config = dict(
    num_hidden_layers=8,
    hidden_size=160,
    num_attention_heads=5,
    num_key_value_heads=1,
    head_dim=32,
    intermediate_size=320,
    vocab_size=2048,
    hidden_act='reglu',
    norm='rmsnorm',
    norm_place='pre',
    norm_eps=1e-05,
    positions='rope',
    rope_theta=10000.0,
    rope_fraction=1.0,
    qk_norm=False,
    attn_scale=0.177,
    bias='qkv',
    tie_word_embeddings=True,
    parallel_block=False,
    init='uniform',
    init_std_qkv=0.0324,
    init_std_o=0.0324,
    init_std_up=0.0324,
    init_std_down=0.0229,
    optimizer='soap_variant',
    learning_rate=0.00246,
    lr_mult_o=1.23,
    beta1=0.95,
    beta2=0.95,
    lr_head=0.00771,
    max_grad_norm=1.0,
    warmup_steps=200,
    schedule='wsd',
    decay_fraction=0.917,
    decay_shape='linear',
    final_lr_fraction=0.1,
    batch_tokens=[16384, 32768, 65536, 131072],
    max_seq_len=512,
    doc_mask=True,
    train_tokens=132300000,
    max_steps=2580,
    dataset='wikipedia_en',
)
Each number is 128 + 24 x the weight over the matrix's rms, rounded and kept within 0 to 255. Layers, rows and columns count from 0. Numbers have three digits each.

# o: layer 3 attention output (transposed), 160x160, rms 0.0773, rows 9-14,40-46,72-78,104-110,136-142, columns 0-159
# v: layer 3 attention value, 32x160, rms 0.0482, rows 9-14, columns 0-159
o40:157147134162172174156110144129128151109100142131128121139150150161166082102118129104125127135136132141134109122128100162138151149139072131115141130146085120147138150151123096172111122095141113154109142146138131153133108121149144132099127124140165174120151117157138107115176136118124139157075140135127104115154122127107173105123137147132096140089127098133094131150133154158152153149096130140135093121174127091112109130086105136116147136087159124102126117096094118144121167163130118
o72:157117120118156123112118124094117096105122098117106134129080107148139139115125132092129086153122133134135132134119139152123111111128169162104133111170104142109155113134104133108109132113110101140101141110153145126120147120111125115115103119113102138121116164117145124140140140065160110117114119120147097136121080140132135157200127093112145156089162117139122106109125118068113129109109113133128099116147142103149140101141130118125130074185135125106154098139163101137157125139129129
o104:114131138103073115115142133114112168167101166120131125163136152150124148136135121118130110151131152148130096128134149128159107140115090169122151067118129114135125121146148119093136140115097140121111148147138103115142141133081128124132115140089146119137083123142152178116140098156137114102162139082142119167091152123139095157122137143108117088162109183144134162126145112126105074085124088099134123164108109128123101153127097110079156122108143139144161135118095138118094099137101114
o136:100145118127101138143107129158160084168130174143114111158100099122108184146131105118108158168114112130125134138111075094108166091132162104166147130153141184104143142112100112143127160138128138135144117122119137132147141162140091122140130127158076123169159117081140085136131120110133145097112072081124116114095147107115120112145118098117106113115112104141108166111141139151081063124109145129114187198152104119146126108118141103177101160159113108152089137125137147150121183106157152
v9:131100122149121126147148159078100149121078131144115158146089146095106161101148118161143084140115111127135134148121130147077127116120089138123175080107128118075112145151128167159118165074129111119132144140048154149163145119116119096113119166096130128167072145115103074137124182116111128089165113147132111065156130128131127087130091133135100086167138137164120124100135150125077137097106154151175150141115090116123126097154174134107149187132122149169131141139168125139102122142127120
o9:126100149118116119121153109142126127152096139103112115120140103122159161139151087151128130149113127133150136131142128124142125128154110137120107159124153093153101108146123117121184119129105143130120091142154131124101133116150100121149115136122127145127162120145121191111101148141127137116112138148096120101139102112096133133125111101125156090137141149136123125159119123127160136091161164136109151143115072161143175127125135089118140143108139114105129134153115146115145105165127161
o41:112135093145100141133126123104103170078130190107120112155125144136098130136105062120129121119113101119165092128136175116097103171112079148084115146096151140158156121134176152103177086135144115152143117115126135144192142101136119137166156129128103095115119125106102122142086156103137117107133120089148128117132105132173116149146109121104122132205126106141136125104116141151090112116136127117160143144055116156077122134105124113115105188110136098122124119111141121159118147155171125
o73:132126170145176138087079162102149123089185127126082127122116132111163135165133086096162143128124084163106144140129100042154152136082142143131156146180158160111089146166083124136114124095131087145130124095146130115118090122102163152128181100134117104138144159082165123101175121096114138184061140082103152153149141166068131131095139088150124141050128121152119097129123151151110127104100132224092149151181153141166120121145116146154139099149084138117131142169162101076110123106087096
o105:120132133131170166127197104121118105126122132131126121109148153164098128136123109103175112122113111110149126117124138152127140111129156115164115123141103124132149137138135143130143095131125093116113133121146107112117095119131131095132092143168094116079130094141108144116149104134111095122125176130137123132113173101164100139093149142138140136072111142149135121133134136153102147129124130158099110114128136119103101143122101131122095085120123115159141124167131098102146175081123131
o137:132118106138125118125099125129167108161124129113136133118100106159132151117148183137129127142138120107094101160102133140150123106166173089134155104096163152106124141106124118112089139164130144147111147120120112129144136154139142117127109057140157102140133141102139142158121150124099118129182099160113105139112137156130116098097166134140125132180139124080156149118118128074143096166130138101140122167125157106145155117121153151150131165110116140142100109089154163138105086111090121
v10:166122130088137115148138110122149122172091128157081088149111125125171141123122144127098161106115147178157153129094147106126151124128106144166129128120146109130069129146166136133109103141139145131110103086114131119165119095113170165130091138151149090115121151113133087106092094123144132148109136080139142104107151104145142165129112102146147146092139146114101123112094103130106126109090108167125119108128139145096099146106103103128147114088124175111093111144084128175142097144115125
o10:120101129108082111154135118138121183127126124119152100128120102159112107104100101145144107123121095114118125138139141166143108131136158147145096147114130188110124163112176126132093175113134156132131156090097130157106120159138123118110138153159126181128086120122125124167116105130129121135107123149145125091103116118109156120121137118136150123140083079068114122130167086125087119137108151104145120121126103110121128144157134102134168124134123089156095174133176114132095114132141149
o42:155114149135134095146135141055162131103139144095095125178146169091196106163137109067133138139170141168124088109135136098100114144097090132131129081122145129180136135116093091172147138106148150127115179099149059086138100121137083119155128120161094095087156110090089101106113126108134137135136109138098128146142109107162157103138102119146105105131141143142121095137161180141122095144147141200130088119135146147124142108105118170132120124141161158106151157139129127118094164097127140
o74:127172126139132114104157155148148103099099119138107131103106157149108107107137134066108140160126132106137099122092110141149107153107122164097131140134139104116161117161131179107141090131088139134134123152130125131157142142137150087122087124138138115122119131148134157141122149140107131132086149176156108123150145134109123164120135141112125086125112142124124187123087148147149129134141112102156137159105181124128094147148138107103112124147116117117138089098138127120145124125103121
o106:145113094122117113087100156131124084151178066110176138150172134105147148130118169132108158107149136113094140164099124144099183107169142081118088112112055113111106113134109137145111141157130126143199126151105118129089149117137158127104140104089155115146120131140080114093129099141142094166123127122153163107107119131140117111154139138106124142117107143096168103099083133173151147084139140090125084127095099121110104115155143148110151110122123107150097129121111121143103114147096154
o138:140155142089135161127114107106096128132115148162085144094111110145120138138150122084144164102120102157109135153111137126157146122137128170173095127182148135145136119112080112141180083123144097143093100136129138112139116146115122155122096126117091110156120119095149111120141176139147116050148104144117099100129120147125085131108168123142137139171159135153171096151148098144133105120119099133087172093134137120121131120098151100147116121123143134145142130165144179127166140120089149
v11:137099113099162146084063074130142123078118123112105135159102148132147118133097083133146117115139126127134107154104109099085116098139140125097150094135116108161134111128124103119149140142089116114090145116101125162149117147133139155137120140146129153138129142139116151082145110068130146134160140140058108114154121123149066130087058169094143107134123134120108081128096157131132082107156130143108144141099081124117137088101134132104141092077132150093111116113142132096155141140123180
o11:097153115118126131151121089104149111118168149119110162141099125140121150150199147146085164136117091076133148161091082077136129162114140133115107131171141102136176158120092154142092095127152121122141127162118126124118119138128131139131097117114144100116109121141103109101115180127096127132130128098173151145114120155132095106183130123148126109059128120150114121121127096130135109126132101139156127120128135124140134143099139085124115094164110124104138141157132153130089124098129135
o43:187113101119128121131190162099156100089093087129121158133143132178117173128108157140140123138147199157126139156167098108101116136136115165152149099096097095135128169151129146127116162108135131121131095153096124159150107189096094147126150131128127158133101138133122138153200120127179128110120123149144121087165152144136055174093106145154155128188113182150100102146179152176129153125123126060065092132183077108152165090139141137103142126140104105136156157101123087150149115115157141
o75:094145103115147128131125108127103110123196117115152146126120117099180121131123129127151155159116162166105127107153152146134126143125109125133141142084144115137116096134111144122134139114155087135157153103114159085132150131123116124118143142129116131117119157152136115111100074128118146179087116162085141153141080129124130108090113134150126151106118110157155144128112149138148112125136156133108141101157134180101141125151076143150135115091114144153126134143123118122131162123096152
o107:106091123137115143155120107130124154135120097126133092152141115121165106151114108104151107138126120137146128079103182114128122141126154095150079176147139178133109172069086082156128156134117120114112170089148120116066155101108150114148137148151130088150147115101147099136150142131122133133154121098109102099131133120082163147146092080137133162157114128086125138136107161145099153086156119123141095176132132128118109080114146108143081147174145145122138118151110129117126145161100094
o139:113155136122113132141120171118101099151096200157153131106137120148084089098099144123152146096132133167134132113123083161140122109101140152145147115150101146134138087126112110118142130122118145153134117085124073119163078098129115168123126113112101137108154130099164140152146082150147129142131076137101111115104141115122133124124145137141185143104141091108136105122124123092142112169126119080103106099125123108154129167119146164116142144097166104112114101146147102149155153176155119
v12:111135142156104161157132110153148127124098103139125088100104157149098175114145110138168145080140116096121107166121094124141136108103086127105163128087126156128125131141114174098100100122108139083165108107128139079117134169152132159142122115092146135127129106133118106114139085094129095123130141156137140161126143115162148115130153145137104126153125144121075136139159075137138152136148101139106120150126129143126122101109119138135092094115113144135113080122123124140132113138104113
o12:126097128109117129085137161112107132113098104151110109173162163123112121141062109137122128142115130133108131130129129157105140151140121136161111108175087118124159097139135122147178125097135110169089102141136077126147098117135106114139144140103117152141144091122121134141147115107110111142129118119138122121106108125140126129143114126152119145111106158146137109090116088141123115143114141124116129125143112122116150125102117117094108095120115106151138121119087139167107164118143145
o44:131101116180185117118139118108151208120104125142085111166139112121151108139115148097154131129150137171141154141110135127121130146162139145088107144121114117126113154120102169129151109137129144142138145084109168153124128192110133132116101135102148127097140123087141129128112118126159098116137106142090144086141137129084108145100155101094096096138144133147132126137110117124178139141167149129108179095100143114137136129067162134178154105113140122128123166163142138121126105111113135
o76:144141156117125144145157116153106134130116150131100125081149117105154131119174110136151126145126148138156108166113132117147122145091133156124121120120119148114093155113129113120113138157104148101065145142145168130064105090126143131121150119130131122139114128106141142149173135169116122128117142098154146104130150122117138170085122145091120140144150115137125133159119141093123117157123170108148153123129092122122107130158106103105118118129135093169104116099099154122126118163130110
o108:117138133135104118115096138126132124150122127098115160118139157180163124109135133110114073091130110097143106095149128116121160100142183162116093144141119122108128068139113121126081150098117145158135086092117125113112144083080156102105122158160161160109151184149145131098111137136114110150139113082140099109120115158150137127141103125125092154136124146134135131118133149147139126131113071126073093130148148117183149127148130136156111129132178142102132135109128115144142130159097129
o140:108131097143110133117137120116123092153116071098146115112115089093118154153138138188145160146135166082116143121128118109139097157167145101141184095079139088183096177103106130091098137138125063070122185147127120090146168103130180144139193079097139085138127128144125124073156105121104134131172104153111107143099133114149139140182137152139122122178116125136104141105133111124097137123140116112140109161131167109105063100139127128136133138145142148108109100166123108101159146070079085
v13:135112113155105087126094110120097129147119118105117124085088112108123127163151149135145180142143130134111109088135113122120123126117189099089209131110113158135099119127087117112142131143140127147154097189128104094099111154175130108111184107097156083103148137119114114112137154104069145148164143125098096151120099178148140173141147141135106121111137139129103119109109093091142124093114112133133122169092129130153129153150126109114111125119108144141168137103107092125107103121129170
o13:109104172107119117120083110097128100115119137172147090104148136111084126126071225109124091121130122149113145126136147138164143111116130130095146137153087156157136085140104111129061071133128136131129128116157142128108111087149141117135153163128130135119138147115137088110142117130147095147114140126128100111137117142128140172123121141107138152150112127113167096125124174145140122136123149103111101135138127154111116120205141133093142128123110115152140127115126141146125087149085169
o45:095137145154113088150119101090143158111163111104126175179126138174057106103169067115162098149103120075159135081135074147089144187110129157087151141154162197123187117145102138096098136109101183123149104161111108135148139136146097086098104104138102118104130112147115158144155172171108152138146117097088128120141126116183162079145158154091140109152112098087105184121095088059108150149131104060163161138074126108152117151118168122183165161143145144094137171196135153116146128088137084
o77:114141122085130174122111139126094149116147150117150118153133107097142082105092116149130150132116106132094111116158141119120152121152098125149115091116110138128108139123131110138131114114154111119132120148134130115158109140135104150131115153144142133136127108130105080108120097104140168103150130127131117115097128111129145122135109093159100129143106124122116112112153142150129100098096122139118126080157090090122128085105101114145119131084107159148137142110133148150162156128148135
o109:112120149140160142134113123115161128177105063084100115091125195119167142150109069163116123087121112131171138141143164077123099093150160106128098111109133089117103133119097126124112117131123111111121141095120145145105080155096138121110125116132158119141134101120191095115125119130136109129128082131129137134112109133096127113122112106126157150123133112127138110130122160126109102132126105120108116184153163041126125148106126110114113095101136121120097094133123076143123155180102091
o141:151119066086098118112169144162170129126132131180112099136090117150115163116171107156105128134152107143124103144092117148149122160119130156124157142119127124103141111135137140145185178151133122118162111165143139137111169150153115126128096134135081132106114140123069169141106139114128118092103136139179119134103163101138113135140129120123082105131133126118104156175107132166110118131136159136153145125157091152110129109145153095082108128163152104117148132135140146105162157082121116
v14:152140156133172132123146131113143133130127133160122144130115117184146095140175152114131168134142151162127150134108163103123135131095150122105074124094113137155143119187138149158092159122132160175104176162174123120101117135111116092119114091157095124167132140133125145110114098142117106154138113191155133148102113144147099163099124168126105167179162147146127137127162112118139169141098164149112174118120163149142126131122110159109143114134101105149129142158134115110103127112127134
o14:118131102115136137128131146116147118107134105155139128143112178109135111134136131107128125154141120115105125148124103144095149141172099138159091167127105123109092150089134143131124120109170107127125154118117130150133148156128169138146118128146168106137105072121120158124120140123112120119162115129163142092162141091125074120145133103072091111161155115140086116126150126118114136119152102082117110132132111107093136104135135143087156139144141121143126108156134102122162102131100126
o46:113101143135154140119118130144145110152140109156152048133145106184100133105125122093140079148123141158138155079074115186125124130144096111070144092096137114131169135137153149195149135116100111118061143113132142107172164124109121107158101089144128140081113129159087152150147112156142129084106149149131086162162127146120139123193197102118141122170088117077076155121138075095108126109102137116139097180111142124114101122140157152166137130163088125139121130096116160142095115129135152
o78:114150150120123135136141095136118157139103098054122139143140118133152123113103149173122159121086157117126132132102148116143140133138092096096111136124115119179116136125111124116115142157142100105149119138113107143087099068152139102075113157099176163133133154123127097113106129138105130159148102110119124125083158151131152167135108154168111158185174132139121070140145140129169152110142163183139146127115123131132135089126098129121141136100115145134127137105124142120136099113119116
o110:157170094111128122115164138101120115128092107159091108128137122105098124146125106134122154142116135146143118115171124137072141120120169099173139138150121109089154114152116115081149131126113171104155098148129150172155160124145101120158151150100129145153125111135129141120114147131146105105140169124146135102148103134157137085160100145105112091086128080134124162134092135110127133131147114126125117085141140152144135149142132108110117111116116117136166127151084124121128123127104101
o142:150158164129075113149128099119135166159134179116175174111150104104173128144126103133106168125123115112140138128114142113147120089102118177138119120081136124177136089103112101157158131156131167182106109134099140108080118182131132153079144119141097122125135138135172110094151111114129158119108099154096107168089147129075128106059143164163128084109096152125179130135148132108124109188113165140125185146128122143126156200116109172142122166115115107118116157155136112131130157124122120